config.yaml
n_layer: 13
d_model: 640
n_head: 10
n_kv_head: 10
head_dim: 64
d_mlp: 2560
vocab_size: 50257
activation: "gelu"
norm: "layernorm"
norm_place: "pre"
norm_eps: 1e-05
positions: "learned"
qk_norm: false
attn_scale: 0.125
bias: "all"
tie_embeddings: true
parallel_block: true
init: "normal"
init_std_qkv: 0.0241
init_std_o: 0.00472
init_std_up: 0.0241
init_std_down: 0.00472
optimizer: "adamw"
lr: 0.000435
beta1: 0.9
beta2: 0.98
weight_decay: 0.0
lr_head: 0.00486
grad_clip: 2.0
warmup_steps: 218
schedule: "wsd"
decay_fraction: 0.259
decay_shape: "linear"
final_lr_fraction: 0.0
batch_tokens: 65536
seq_len: 1024
doc_mask: true
train_tokens: 768700000
steps: 11730
dataset: "wikipedia_en"
Each number is 128 + 32 x the weight over its row's rms, rounded and kept within 0 to 255. Layers, rows and columns count from 0. Numbers have three digits each. The size before them is the row's rms in percent of the matrix's.

# layer 3 attention value, 640x640, rms 0.0477, rows 307-319, columns 480-639
084:087141136071132127141144145129139125089101166109128132089093099192147128169133079093103114131138122114113096143120101123094130127100145135156128145055115188141145156167103083154145090169100149145135102133133124185161122119135122140125149121156155117120112076105166088147126105162169099125134188072113105083094131114186137160090221083105147170175119170147142104158118095120142103128150152112117046122184118111120105108105133137109134139153182117173138088114084065158099138132115088
089:141082141134145074121189145149102144074079146110171140123150065148044098133125180160131123191127140138152093068074133099146131151120075090112088101104199135117075109100141162087173107147125141142179174134128117190115131134147211109172093109071134134076129154154127172102138146199113170105125138111154134101147068095191118134093086123128155115171169133124103107118138067179113149126122138158144141129174103137163114096096088137152143221178122142138154122129126125072141124127103171
098:125104144096115128158118126129140109167117074113123168149121088108175143136138121043071160069138163084144145130110113128156137126135139222093151082113096148155089152144129055162139103163059097125115143095146124151097098093132123116061073131149142175093122140145128119076168134102137158116116186147174127186156110160149132113132106096133099085193141135146134123080140147077047114132111092091167111147114129148148159063132117106138127150120140149145106109123128156062161109114125097
093:139113132147131111128174132092162078132101190135167077108156139105183114157142059197150071131108111145086148185158137134163133121177126157113086099117055158126162150110119151175123147130134099122126087161118085114088120151110149070202166126125156137134143125113126155129176096167144126108080108138147116116125101076096139087136042135109110139071162094156137104191062153158109064156123136101101101079054083125122177148118117148121143187164072163117142164124131142065110094130133115
102:121185107096098144142109105128160117157112110113145103155140162162133144096134109150112135165156128115139166135100134138134167144136227138121123117150141185133105112142107173113053069124091123103172135133116152162128175111113123184161093151172178139164193114146142080154076107108132177152144095178130106125113152149122106144186129146110092086097120045126081084168140173115027073131153114086058160170083124102162074167142076106116138126135110125127155094113123185137127090100127067
092:096119120069143158128106122135157131204157064074134097175125062196159147148112109111097140107110149119152143148099114166081154100208155178153154112082202165123111141137104071169150077123123088138173087072142145154159119148150137192135166130185146086148124073126123094178114108098065106175132104074104145153101112209130133124160174185108071153180121164142102098113140118146118122121153079077132093193168119121169112082158169121116096116110153074158134075105144107141133121087146110
080:116154115125032154166110159170154117131120100159085048168149109145107149187123134159145152090145106136116117103114114115086138113131119143119104214216129172098147126140158108062079165168125131147122206100137122073113135114130122127154170139072087121146098140146162177159138135177138153125126089149151118116133145112138103138118075200143107146129139133141123108145146117150054134128098172111134138041110085178119138226085137134101072125117121137132138133115178129124085115135081157
089:130077128089058117153150117159144109152149108197125203116096079140140085111111134128118190147135145085112126141126132126137083150130145124092183105170130141159096134142146050121165158115136153154154082071102109121128069187129163108105128130111129127109091063160133092086145170120104142127140123069102135166085189130147142132089150147154146140199139197127137135144161137098111151119103114141151108118152099096136103121172159147134145138103151097131123076135170096106137109107130115
081:109128151179132142110104158117169145154145147083132103145143090131137141045110119128105134148071103115106126110149118164147114114131136078058150082170170097113145112111146151095111123156119087139186183067137107132096094062143087133074085161144095147105127183143109121071135133080132191070113148141177114152120112120098128128167120112146087093137123154097111100091163136062128099101133074194207152166077161102113176124120178105165134151133142105143228125164174180090144146104156149
092:129169127101088064107109108124134084157121122152147095152114103158160123093098126113119136138128121128129143165155146139070143127117150164105128128089223102120109100118138121065165105114203163128152167085174115103138158138124133134114133084168103103176113097145099100093154117112137100084127108155100111121095128190064130143127157180126059177148117230151107167091122121147135151115157182125088162116154131102171136156135108172106096149039172084156158101135150127077144170110132124
090:161118112084157148108102104134113122140211031065102124138130159127171133139118108087140151077127136113101134128111136150158165154114140177154146111160112136122087123151122129123155117118092106089138150125112157132155132108140123190110061143224125095122144074095132154117044149080137145162093165181176122182129133140116136145169072104163124107119116055133116120152119096148081148155115153151188120099164112063121068079159159070157105120178184118159110131146151137168170106159110145
099:159104121132134165109143070120161081129085074109125155096120084131197140128109146234091161150141157122135100096118106113132108109174132196095148146236149061123087076156129130135116169163034143114117219058097119120125126108142147167117109148149098165118116098156130094148140120145111144096105153082139150165090138140204122126131130166155174078228109114149071105138143138137068180125117093195140227113131104120203120143133141134157096155138141129130148054144148162102085127116108146
087:132196124085021115150071120156160125094123077122084043147097114213137133145101104140162132130098114118126144089114127115088135171089176111080149094063139210131148084156107126071106147106189094095128200129134159103171109094139144090140132089122137126166175101169136147153129122170109099141148163090060138114141132157181132140098190164113160141149143119143082136126126120112063078121137152084158103111105101150139120177155122173160109104185135084136159108146104167132135083121134130
# layer 3 attention output (transposed), 640x640, rms 0.0365, rows 307-319, columns 480-639
088:162142088125139169103125178092123130145116075113172167144112077103157122129103160131167115168115206114071109129139128126116121125115173176128152112207167101152140143090126111127071086129143134075136150115137150105136153133162108157127108047099148126192117135109065134100138109147143149133134080136113117172151155165104119141102084179105143129100171115128139157038119159076118134156131147209138122096100078087128153125098120120022136124089122157075093144148129129127170138111105119
094:143122138136138186127166196100090112159095132159157145113075120139112095097154140136113112159142228150119105183096170082136086120147211163100128154118147134107069161063113035138145141104134117137084100072139101121147138119172088156132115099081120102187168162090132121172082058077089163128152089121151126154167124221096090093144132141138132124095118117150117180082173142043154141178126130153149064128050125054107124149108168134066111117135147131107127156106124148152137162110079126
100:128110135139133119123139136133142126144166164096175102125111097134099168150117131199159169133088175166150148138087077128142118133122122060085092163115148150110110126125135110129217129115157084153182112151116123105152110123106137124143148176118137166166186113148085101216154125072218152138137153137090102133098201115142081128162135185143166124113095101146087195088064109168170128155086115108160130089152098070075194163078113130131101102139132122117145120117195157165111082080101149
098:148116145119121173120172135145108146136130105171111118127083136107117138094091121083118135168126119155134161164070100184191124162167131085151153172070079227072153095123155099109117101162102134085131130164135111103078101125118145098102074216150131132124147104112158144166070162056142109136154200100159118078073158084121131164150141200112134139113105140161135149034158126135145170151147152127141148139209165089108123130140180105146133166152127132111141149120089133150125178115171121
105:136121102113068124109108107112187160109117137185081102098124178154139108109141132077159105097132084121114122186134134116120136116094068143176144105141108059122150126121131158165041190123084155126119185154117188106083153098100112130138070181147117131086088140142169173082183128123062098131097131085130154110168152062175137171122074058146128144134138145132143122143087087199140113098170156141117149108164122123122100075139113122120133114139167139129183191168040086125064150161131118
098:127122071159146135149052127149156134145137156121148100127143076080150143118133153160171084167136093119110100128140105135130134124061046142112135117201162043160172148108127118151060178127124162119118189150111176102106157105112114151171085103171130193167049121160072095104189131160166160144135115118112145185200187057189145161093111076109139136140149114123129164106095091139151095155074150186117185050121073138114150100121088120040139103095149145087164137151094080138084122136135143
089:158124090123158184122172152094090127130082098153130137098122169114108128087147101071088139174105146137137145128094128149157090127146192151155143128119115143115155158124143103134168148147086118095108077113156119114142133170159099121109076142123143105097132163100182115132066136124105174148146115122185144086095146167126111111157080067071106094095095142128133166029135148086156173126167154174159102236127125021162118075123143086142136093122125164118152229122036155196158126116109103
095:137094098165175120135115179128113120135123098117158104157128102153107167162142103158122104111111169137144146105120075146103122147169129130072084160102178157099108148155123055132202077145137015112093168130120115138190161084120161117130136136102136209174129114166055102176124096161142129187161130125114075136129169202117129120153102109158110095121095142135113201050074127149142134148107086160147121105152094102136157147056137129147073082140114148143105108103168178167110088097144124
086:118086149143098099168100102162168130114109177153120116110121133162111174204097107139161144086113106133194123144127155110114115081136075137122083120101116110134091171126134119096202192117189114177103135168120092108103098123064146089111151147159108154122172138129140127163154150092127147181110123125088098121141135153143158123160163081169140114169094096132095112213067074145122130110122108117122105105146173132096161119126121134218110105157130121171119089116207133112090107112106131
096:166118065148144139136091181097094128138153101104137133143119123087095128155152106105137097098100165096150160080112144133114070137130201163117119114157131107140144178083111140137144137098100119110095104105146141150134155175176137106149114088134148139091099182113114110123106135137092180202158081094130161134165119205081130079154131026080146076081153099084202132080074111080163155132175077180122083180131083167136154151082105091137120138131096185148096154108116184231155115092136110
093:098144141141102114142097080130147119093164226109121105150166127134125142150154168151161131124118069131115147102188117136140106086138027073149122083120108080165112096179150185169138145076114141144178128149135171155117137094090112171143147106149123137045109124168101153131155166140136107111112110140104166147169078079207089109117137094138149133138099110091094119214143130185135079105080166063105144116096139151135174115173046190168155068136128110153134108113145126119172128141144164
104:115078120152098110096119192093100141117071125107156123121113107124100160153147096103118111095110171187198133105092129156126130153118199126092103150098174143122145154072122072124208177145166040138097174115127129164203134117131109091133148162120103188153126148144122086148161133130175184162145110146148071145126215161134125112150078079143124097148099135142145178140076135096175087142124127158126093070149080088090141145104154132120080063117133114116118241099146175137112067075117098
089:137156071120145163104135188112137126108083111192138125078142139130133171146131149102115134133132128106084109183092092177131102061142135162125141108240120079149169129149138133116115192134118139081148131140145190084097152120118122171087138183120139109151113131110173131065140095158114128144138085144182143117139194146119116159139038070050107105096113147102130141012085127122136153119134147197115106138093097030161124109150134108127129111135137162097153255152051134164069100165117108
# layer 3 attention query, 640x640, rms 0.0385, rows 320-350, columns 480-639
071:130150128097127110128113202135136140114122186165195126159114168132116103101144128099158161129126154109118154128253132058112120062114149154204114139130179208112087174164115137141157107082132119098151137119114138123140175108123124153088182182159131115168092193088113104071143066193111146099149105112134159106127230175085210091087135137120103109192126158104079225070096113084126152148170086090171170154101106116143083158132113119107127152040132203165102120159129126176165153164085122
071:118102070130115176135144098160095165154133140133128136090167085125167096156119133111187139174148154147178162179081143098091160079158113123109133125107122090059170180136142142153107123068182090144148053111080157052149112126113091076150094117154186157138169151081138126132104130154136069138146142123138157105095162074155092181142103033092092129085144104122146132152126155162071072142111133174202129188108177172087166102066137145139153140165075168147130100109123122097134093102116144
067:180074109117112066161123118124073151170149133155155146126157145166108177149167104139087166118139107141102139178150126119142153141145086148072134161153112179134091151113151135120108111134160127080134159150111161178089112118164089198133123165165104092121100148118173123111104125099129059120176114129136095103089110098133144108144189089112121135126117060149184118184091091178173118100172142098149106120082167131103218179141137144126107125133105128170071094120127112144219163166065093
072:145157106061088131149146168141136045159103175160099119113105174169154162126112123155074141126163103129048111151099092120091081076124174130117113086140152125166104131106171140115121126108127171089134142122106127130068168128145101136111118127192151132184105148131099138117097128146108116163147176106157078065109222097146102103109073177076096125124096126184112118114109113156171159156172083153140133107104130072118052155152136145081176147154077169112120057141185149078140112156093107
091:128114149070089140093149159098115113114199130138120136095139105127145119152179162146109146174127038138134082121055110108118125041118176095174129142109103051154118093209142122137111118096160157166109143099054161176146136130114154133106035148140122115116128166187188116098117130176072131139090170163093114125079227086184096181132153135089137120126141131111100196148142108147130092111165128202081121080125144130080092158154141111095114170170118118111098098137125116157164149185120160
071:094142108087120142131109122163076155105122115104133126133163132131133164172078170175102173132179105154160113142095152132155187158157138150190125065142152151105169098183101174086102122092167114187126150097112122174106134162184055075176119169138151131105182151124174072176161153134146181179101146154125112143164145158116127152126104089052113141111150132136097200143133115161147064122188127112157173134102132164098119166154091066126104198141042152129136097146169134213213143037092178
070:148116173089157142143116210105127142088118094183146055150146187173086130085103139091149183085137103115166098125103133084135116130194169122114119140145154164081103078102140174108137079087158170103115137138082159137069130140164159155171137104082115136136105119127160113101108096154104174138139127166125133076124141146137141166129186120134099080122102092175137111123130103106049085139096105125176129125153200109136143125175129096178131069119143114128150145118148177107164146104148118
067:136121102136174135183148117098079171120160182172125111155128114159126127150134172160170131134135152123167127128164073154122188103092162047211141133144148190122075167135115100178117111151148110091124106114185091111142107143151133171201118088127224090151115122140146111141128131072075154162143134092138131126110144101086104095122154086158145118137175072105094157159080116142074111130162139143155123193153070111109180138088150156160083115105117120110139083093138152162139090160163161
079:123172134124050141139116140160094176115140089119144136062150122103138068138117169175141136157125077127171150187129111108114164126163155118087135090140165080154134128179173085102052127119127147157125164102063124143109124054123127156141103132152119176119125110198117164104155134153125227115122147152053140084156176146084083167078120135097095092116109125076114122160174084086075143149184089104081112185140117095163110135126147106114079175109117113164114033114132185146134154074152129
088:101132150090139179039133144098129159140174131131116130123142145116175131185145172201116193181095101145086134154084115091102159083125153076110130100142156115089199098171122120083113126098155137207102144054055189168112151072152170105156081165176155105122110086154143125076173149165115154165093152144121108156070230113177148136110159092072070093100113096153096179136143149149108080121130090133104127118105101123169141100127161037162129176142093136075171085071192121177158175105116083
069:130134135123208109153127173134128181149104096151148137078057115136109104122097125138155142171109138157186106138178140119102094098080104130134151173131110110179113157097097058147175116174166079105115150172143072127197093170150126072174147188093169127149106102129150140126138104096139096132134069132176110150164068156094104115147099141100148152103119092152167099110132113106170156096122129092197131090116049143175122167132123105114067152101136177141144117139179085127121113139150189
077:142112120139118179099204150148133149219117140072131099086096105048121159161123187152123122137144101176164169193185158135075138150144103101098101123159091166146198113158148146156104116139112192196109194154154093115115120090130064106097073117115126174109146183221126133144137104209133071074089121146131126172104127159122090114124139108119103119138133127168167070149115107118183081119126111125127128126154168098113097161087136125146097157127112157130176202064124122118163165137151150
074:119148166102059112107181115163137188175190069152157086138095083043194168137170127094183129151135089153098133195111076101145128155125143100134155092152104126143148080174143106089090126131104156118000228142084154048188124130125191089147116091150104132135139081179115111105189071126064153121082134127189159192071141132149105124128103144151140114105085212169106118163108103139112098129139108138132115080134138076187096163140118159077132129159142194114130150113125154102083164146141113
069:128157126115087071144055175130132091215123080135099178118138128177142091138155111123133035120140113121092112129156115087141152198127117097137156139105193142117121158123061147155149110156129130122096136134156038094101106145107156143113153103142127170154111203169075165140102117135071091101051130141123142127087140153126183157132156123142089215162131165133124134133106097141081139136108146119102137102114137093154137123118150098139152098082191091116111116091105087066089060141141096
071:158153146099138189135121123118139106112148131064147102167168112111143153137095141131115058128127127115092154127083156177119145156123156115139122105092133114133153077128102183130139124117131187205062132086128145155181146111203108136109160136147165106134162110155161077082132119153046150150148135144113131049169180123121132153132074192078143063138135151094073137125117128153132157122159133154136167148105169129176120147103102133142129149173137218138164117148130116103182110152170131
075:152081101160122087154153081174185138124129103131123115140132144118087120143161144151130085117129107112129137123096148141104117117109151118150118078097119185122141134137132143113147120181193101153098137144131131110142153185134174097110065105100126166070134083136190138130144147155133078121092142128084104107126096154109131164090134164111158133142181089131115061117132150132097156097123112082071112154158142203124141103155144105187110105133137084145192173134137088132122118134143118
073:151122149167148152161137110134111154114129145117177083147214114176124083141101111137084098136139148123078111099133121182080158137119147092118143129148162151153093143091105131115196116110159114148131100086158110185115111147134139149085146133157102087138131073132142122118148126153117136146102175145099100130124073198125129077149144174146103161148128129138143099108148131118119142123143133127101121138134069172139109145164144114128068086158172069159131218123137100118124058153133109
071:121120153159061161087143093129154086140119131168117146175137083087183147150167123081125165165097090141138166194110101157114088130155203166149111151146128112201163135131127122176054108148113159146094131143121132076107138116125141120156132105099127140120118132158171137101148112108180116133145129180140146089123102086129108162122135092114073095154143088142138079144105128108155135117161099135087092102127119081150170133110147104142157178158106119133111094084153090158186209121094084
073:133144115114088132055153124038144136097124089160075122117105128104100112116128145127103129166131079082142115156124108092150138091123138057095120184155073125128100212153151074145068143130124126173077143144119112137121131048170179119107106122096165167146067175119118120145123116209113112112125150159140095144185150124157136142109150101183125109144100150122174161164115136106145163112098116198146143075147126111160156161148159141176147079169104170145145082077134107143109151143175077
084:150150097096144202107099145092125127144109124124110140078095157055164084114120194154108113126134069091110093188108093196133125106171148140149186132159095059117083123092132121147126131140162161135111151140112126117098163121148117143132091118096194164164141072122156104171153137157115096074097150154121116153135155119161113139145112084169121177202111145156148181105109078153095153149107098196145109134149136111150060163109153165135115159190148127118134093178110116145129158101100099
070:134134170108082073153125099158119106120161114204130157104163111126110151211131085134163130089133083142185169127159141113102165133126124155145122119130134100145051097156121170123159130127128150142118103073114201138109174088137104120153117151111126143107113147111045134139144082122107072122138173079128121135164189119174156164097173144074140222113139168150114140104113098155078080086147133148136162087158092093196102140084166172105109112146148138171139089133132154125188159123115146
075:130112124103141166117159112146163093106136145178122139159159120108090135181146139080135166137136145105139114099109185091155088090132081078152120115090119120129109125114118138160192139099166070152101079161094176106161142153068125120156150151126120149069152099123169083083057146159110160174046114121106141076090148105150113113113125105132191158067107112080107150158136139136190139112162083061140091142123119195109161102142140045151112124112089111139156156117120102142124195164091142
074:135176160127129165147113182182113133092170120088144086103182184078123107133101065169133207135151128129155109121077113161151133057118118165132133084116083134135104093124140126097147122124201126094133081116066119171091172130137123101161211141151103100094128111169189124058136112156131113145129129163163156094065171144106140114144140102124143137126140043164123102113042087157150127133119110171090164180119095093134188156125098082085109148131145146083155171081152113122089143099117133
075:168143153082165089114153133114167099120151156140159119131163122209120141147186160169088154167124168115125179141128127074136118114179120114133156152129125129125162121092114108078112162117060149147194082136141121154120146167136165136150189213115114137143143165129183097097131117095127104096132075114125068120109151131192114127097168157132109131092147104142129188148165159135124110100132096069136064154100143129088175148168151112140151121101138114159095161171167075107123089153174118
072:105162188163120112145161119150143078143112155153185108136155123153134161099107094155079162079127128171156171092162125139154132155086184129134141156145093143090097160141141102156221103115130159095107132112154096126088146113116167116158149084144104087163177130151210143150132090073100180088102133111186104109142170159144144089149129082119083170129137100126072144074124250158146145130119137108123136140131142129150126157118134079099098104114108096116174135170165089135155083163165096
078:134165082089096135101087164142133137165147119160114124135090131132156125171135199160131160139128072116003155146101080104150131121107162118132117143138091083128119115202110160121178152141119137183103100113096135095121134044132139162135132135122154150167148094207111097150165131136128141161103185142133096123131228154174104132118140097059117124152187115110111132135092062128059134146207086156190162145140120100158118156130122107127134131122083180148091075054167141158138117108172134
070:133083108157161087109129165101144143101054090107079105097115116091117149100134140126143105150150126088116116056155128114118111140133111160118125164166137095102087130086186055117143128101119124100145195145194120133161104109134150093172102053051085169135110159129130132170126149101129095106138125144165085133149071148145092076067166148196161143139135186138140150089137100081130090173157134149113090131122139141177129154071064197138118091166164153160124123126138142151069096128141122
073:102150104115129222101135176152124113182171179251111158144155165166100186139152161119159152099078137111138115108101081108166182119091136154190112136093128132121136110158106138149125169089182143074108080105061191148047137151093141172084164166144122121166096112137067192135077100143077149143120113074120116126105167161095189114105148104158079134079109120176066162154159123168114127126084106176082134102174092124095124163122121115066087110048144160125162078095130148120102116093125132
081:150128107068175121160127115118110127166122120082090158152146125094144103094145128146157145086138149117141152088085135131088128135133124081097123159084159155123158153048119145149130115155143135153177121161132081099111044173143066142107204144057142120106199155046164069120116133123118125093089077109125084106116081070093106115138157146096129187136118112146180046127112120110173112071104057130171118131079149168125156123037166068173095112120108143091162146086102106122079114104115123
069:069193137151131155083139212160133135137177134087109138088155105087139132170132117079154135150051103131149097137136114153159152173065092126131111112134092102141111130154156134184055155132094112170083113126149108100101159121173058150108102107204134185133177068150143115105068147149205170115146073154108174120123136144138096091149099126098128149150100133147153114115123146101136126123138115129075154130167114111097151088105085094155102181122137131150084126167135143159087172091116126
076:150096107169045133152098176126147130087127176132116179123127170065108075115149113068183081167150109156182100118139156095139174108158113183150161112172121104114158120126101151142154156143151145134108057146104142135186149146115153135085129137138149147107157191060086163107101157114155120117190141164120152166175140047160152132119188085135145161122153091136178188206184158112152163112110182185170128117098104157070074082130094161108151153131164135098056175124150131115132103120089122
# layer 3 attention key, 640x640, rms 0.0383, rows 320-350, columns 480-639
077:082123192130071132108159111131182099139126168119144105107092120133107106094097142141058131133087128155167083151158132157146105132132092148155144090056118099116157177158158140130142126065149128139157103149158145162114150179117123164067165117163123163076113108075152120101101148150102173130096103083155081115118148116137052198169135078070100128110139107069118132097189139138169142118089127166151109175145120132126141111180196175166136149161162088160138131125152121166151101158090119
094:068143061135117124096032158130130124122112088129142119118155140155125135203102170145189112142202106138120154125126149191145109119143113106131126126053133100054094075138030131100097130169167101124101121106147082120138138158146144146134141111186127106135146085175066102144114099106133144103181138164134110197101130104115187074126138141150091124138079139224115121137047123158124128080112183145146107120109143189148154148113045118142139116100140202055163109081131100166109109128170138
072:096145086112111193153110104205145138127141129130120168130188121149121129122131179108144139156103098091116118222104123172145134084138084146164080113117125124127193221091111102134085121140112124112181129154122149166108149141151128066137145124125139139110119177108113116172141186096163131125180138148109143080151168091118117171199099109110130152111117105080136176105060087121123154166128111139146136101137146145118099110109114111176184191183101118131123081197167135191093137102062132
071:120143166110122132150143126168222135068141161153149078098153135110155111138081139179127112136095125139118085089092123117110187151218121156141086171132111137147160109053099080091155110086143146227156142122111103147125073139131137150187171174146155099207172128061131139203164152093180112149153135147091106072088218180122128117135104087153121108166094122111149149158170175107181136080074096102129125177157116161110191113097156127109135135133169113152100133091215120104132086069087129
100:086061067096109124129073118136164174156090109159115138101151125105193124072144118165194138152148118118124147148153160154161161132171133128132175089156170083112131118124115127137121098063151082147130105109153124092168148121116137100117101150142116122106110107123071119123128156117101147114121116142185130131087157133156113219119063081110146129100235090099157120131100135146160160056181164124137078152128144152149141099141130074137133168099133145130175103151131112153101134061083197
095:115116107144124104140026139100123135155145143109114108185163132126180141150087154149156116133139162121077154081150112166123125128090144131138121149163106065090120125165105132116124196166128116104103168139140118136186095139194135137129128119127119110157110157115131141150178085101154096085168124125140136171152159091125197064080095134132144157153058121188149108106104112195126115130107154141099163066155138150170151132101094115108122173110166110064096117087147149134125098119214123
071:118076091109134124133087114142204119152130136124107133084195090144098128128094124151110089157115099125097187099183078093153179143155129120139146147094116135181074066111210142099154111143106162103095124176142153158144131101167138080135123156126157153108168187146166110167149086052128156116150128139119128129165141185100173132120057106132187114113158118115086115166138132108179121145137121151135146145105097148127168105174168138148056118150134155168179105120135138130151112148131174
071:114109137126164123172152130127145123114092113168130134128133137152109131154125152150177103140157129096105098068134136065112198166097162168104131156128112161097039067084143157163170159100119139144083101138080082114165084160105160112144148116150087123120115157131104171110159072057103098121113143084140145067130141158177131126072059186134141118153100170148057131135139148078114184140120147044124160171119138146075121109143141166096118147161189055141165155102144149092135130226115174
075:103134170096125135118192173166155067140172113141166071070141079167104118072124106163064122132160121114167178132112142134152145168100146124111050131107176177157195115115096143103234161149173139161156123122103172060090106090127157167059145117130133118137141147103124099102171168131132085188065102165112157097066098135087113177130135117177111129164117062121139072108138128101126087080072135129164164100108107219175154154175160094058143115170138147135181137104189191105112096159128099
083:114052066055155122112111097067163141119151112154104141122178080068161167138130092123145130133116127162114188131135180149172175104115154130098110133098085121162135084127169110085150124182130119096119129100154097113145108168211144151092111175116111112176141161144087130136143097161099111059177075134139127140094139108146162089085130152131137151121076139095155127116079116141139174169076093180091119078149195131176154157142133082162122133139137180143158119108178115178149120193156143
071:151189102138148135088106132170061118108117170111131143136076198154135097116122104076132074105091137144137119156115138156108092145061142162110156072132124123119119179125102136150118154139161112104081183160144176028130151125170112170178127050102169149165171087101128149148146142174139140123099100162128152192150130120121137083190128087117172127131130179130086151132121107139145135116175107180189105112172108099118133136077093143146133098126156126163113095128141191105150121131121138
076:102121128099187154137134103130111136162171139180129121127142168117147143118149156148061173123120158114120042042134136060112135139105125098098116173126119154152154162126072159118116159139099147137110167116139138103126101119079109135131153112139113085143122111119100139130132174110190147157151180108063056137121120140129133151088109168115082122123152087144139103128128107151089111117113200015084100150056098117134156136115121107077158117155136115099185098127202158157090081118117134
077:184139119105155128143189070079095103173134129129105125062070113082100133133136113122079123112165124108133125082094160127146145120121154141144142140090081123201160136144153129108150124130165143194150085168156137096144162073074141177117116111104159124133127147083198074149139125071153103178148149129151148090134165108185096213074135149128129125134166101106125066178116116099161188098076164147111107113066105115155162160186196155116128108129127112169096103135123155104083176101056145
079:199130210157114145098170062130143130172116109145135132118072142151104183106174159158039112139123110041091111149137123080185128085150153113140165174131111103170088159142151132142174113113142094190105110105137143092100129138134141147176105118092132141102171165128204168102085117137100141162114121110159079080153079128125111132129091128165168169106133149137067107115105106137139125148089159171165086140099126101106067140193169197117128120110122178096162127103085127133162077185170135
075:137125126101140103103177135156146127148124132202050090095170116100117120126163141096151107154092141135165200127063188064189173148157122090098101147161087178071139120044065202137179083126121124142132116158094137161103089143129132142158169108126163093103131124077127125162131124112151152159102082084151069071159126204116121140134105094135166096121099135131098094137128156102110093119190112072151154144148109102091164097127160146210152186131115159149119190186163156147126114122065034
075:123119163120140106138116080117088166134095138074088189109134168161115109185094130133077125159146143158094126152092157137117134135140144149096121174124123122105153122107152125116065113120125112127154146105139090155082151088116126106135137175174154140067058162154134182163134138070095086145160117134139130178155151043176158146050113156127145133173148130141148056110095139102133134147179116147110100136118132100097122190140132101160124138124133094098081103152106158105126175130125186
074:155069091117064118152131172111102050119152131101124130142127164201080117103137118077137118137109072106167203151079103124187163173107167104166087138107122122094131136133125149111118129081125061144142132149136139128125194115088145043066160117080160173059104140083154155123149139148091105169105094122124108092164112114135035124142140111152190102148161080133101147158062078106144141137130081078141116096173158140123076141098151101150165121188117088144144169138109157137127154111081142
071:063144141153075134107125195070131094152170124120181110126166153080133118125123130094080143126151146105102121111130121063135101077140117157150077190124153174163099116080126097117115151190131139176176140202062167127123115109081078166160127137091132144151109161138107070112204146116061145201094084137091139135114144115109142175145146146099118138131083106104117143164203137164125177147097120094100139134114112074146179122161175146093101099115112139114063124107136147110122129135078154
075:110115132107070135166103175117143136132121146144156169115098170151124127086097104128066135121109174102094104088161132057136169099169090117124213148118155120146088087108165069102119163109129111137166117174124105072167134152121064163113162115164134131143143185179160107082066117092168109092123120152117136120137130188178182125160137149198174124135127127105142102148133157031103173074105186086152137154154171106115087105101110187074126099077171148113138140187099102102139119156135128
083:116101127100162169099139176124115127078129127223153093127120167143087116109172084119088189141155091153144116082113115076191152098139116155151089179168171184129081101097067118181149145142121154092136174153103100077150107131070133184171134113145119203161159135096104123133125162132183115158096125142117123055070105214157136147166117172178109089133163089161162118135149166147103119108146106114162154096156123103102077116129134172107126082121104136092156148127124147114122115091137129
069:121155114123182139076116124140113127120148106087148114160175077126153114169161142156186129165055152128132087178104130095156126173161112086085077108134064120085108128110115118126060171141158119129126067162143094049159086139118130120185116127174105147136093181110183180149149104146140082147123138129051122049110131115103160082136092087109104111079145147136140120108081127131158106140122168115191067154133069136133206123137141173092145121190127163102132138122192153145073088137080048
077:169155111090140116108101141128119150098104135124088151095146147140104107168094087117130117153111142143055129147100119148125079101147091073101134073074106108092060098173202106081085145167108106104131164124098084110137144095172097128103122190099146134113138164117136109174143143124132154146209128150157140165139124062126126126106089123125145188134124120097129142121120133125111099137180053127126089121032182168123121075135081119204164133136140164105137121091206120178108188119127109
072:172095121176095169134148202115188144110109116108120125125119144118100095148164096125161160139142119132177129146145069143124110113158125118109078157108115195144085181162133119132136147131090131126074132111037155169092153160148104111146124187062137168156107111068103122153078142128082112120164114145130123109151087129088099195139064106114113099146104085136089089133145151192080128125126084148109182139148159124119121091113150130107117131190072158155099118135195148129115184116080144
074:132106096117089121178164147132117109186157098138084119109141173102088147176138137130084118156110084139106032115082136112124042059170127161184134138139105122114111089164136135132133099074059193152086133081109058147166131121092072117061145142136153115098072159088105152076155118200081149158145158155148102139197136155132138112161090141123110193118116114124085133123088078158160183164151126165135140132141119122121096066155084169153080133095126116126126107171172158164087161059167063
072:160154100164080112153103158145173149101096189138121150062114124141157108040146159127123114187112131131222134117055116142098124164061098146152097107116138154133063113154144213183118152135125109163181158090140178190144123081148124089051123184082095084090123119118119096180142143149131107134124111140219141077130156125184155139153047097154166140122216115123120135132134063155195142121123102124163098120146123086193165119140125162137162133078136077137121107102126062197159128129079152
084:144104176086126113140189123126172110169116130114135096056106138113168176107137128167052143125131136169088133084126161129137139144112103107139151159082167113206143099082255126070112103154158113165132143073119104119129082127079105184089130149126070100136143152113171127124112111126101092108091111110152114063103180159124143153141058132123150160096096113124177130159137134089147195132067196107056124180134194125145120105165125177093130086161121160133142122144140136104156130209176053
077:105086151110086114177122108154096146177114138135162097137085168129106154118163136189150136167122138125109072143162115124079078139160105145121141111141095166109089144128102113147130076149154138098195147110164099144149128105082101088164121090111084111118148148191119120083135116086146116119092103129161179173136105152135093130114123223145155104115206113148134164117110176193124067191172113116121136118104115095119141150080113165112123089080144141086121121170106074097058128184163174
073:107100134080120126130144145119175085102160109164133123097160127137130105106129133115151073081142110153089123145172172093159212073098150128115126179165076101114125137105155179125141152151160099108070055106121138118179170156119141096195096144145134166163107053105146116159112158181102140147154154118064077151121104149080162092179141049144086118104117125130179139112145160197104124119057183211163143163119114169105122130159183157157135117174119059128125090151172114159119115082165090
083:096155048087167128101163151166155165106047139108086199141153133146125140134134117093176149151079100052155126153104117114135140103135119138148142132157149156077147165112049134136173146111116100089126148105087125120218100099132152129129137104109136154102141111136076163123159154116123162077157152126188102217161182128133155133158130136141164217128163105110108129157156130133093095134199071149157110138105113106162149111134093077141130101210109119131163126127126143081151199113062137
070:158148123113071131099093108054163143139151141162120135133109092104123108145166179109099178137146131118131160131184087174140126143130115164104092143144176110116235169139106114119155207123137168126110170146162111151079125149128150154128171117180119127099085107153132106179219170139129181138206184133117127085090123170115079112143169118145095126087082150167173167052152165144149146116087084163095120097118121088071083124062136094121132143128121149128130088088182141107074154143171098
084:090120124157129178127075082131116096120146105150120137158185128091143105143140150125176132136103145125089115082162133134105095102123126090112130105108094070177079093109131150188144184193174120140108114136155106093179127135118120138131082124142097074135156103179129097183129071137138109113212121139126158172106182133116180084083175097099178098092127086200167154176160158191116110179130175116144153098159133185140179100118106108123170147112124131097123097132148138136123103131181095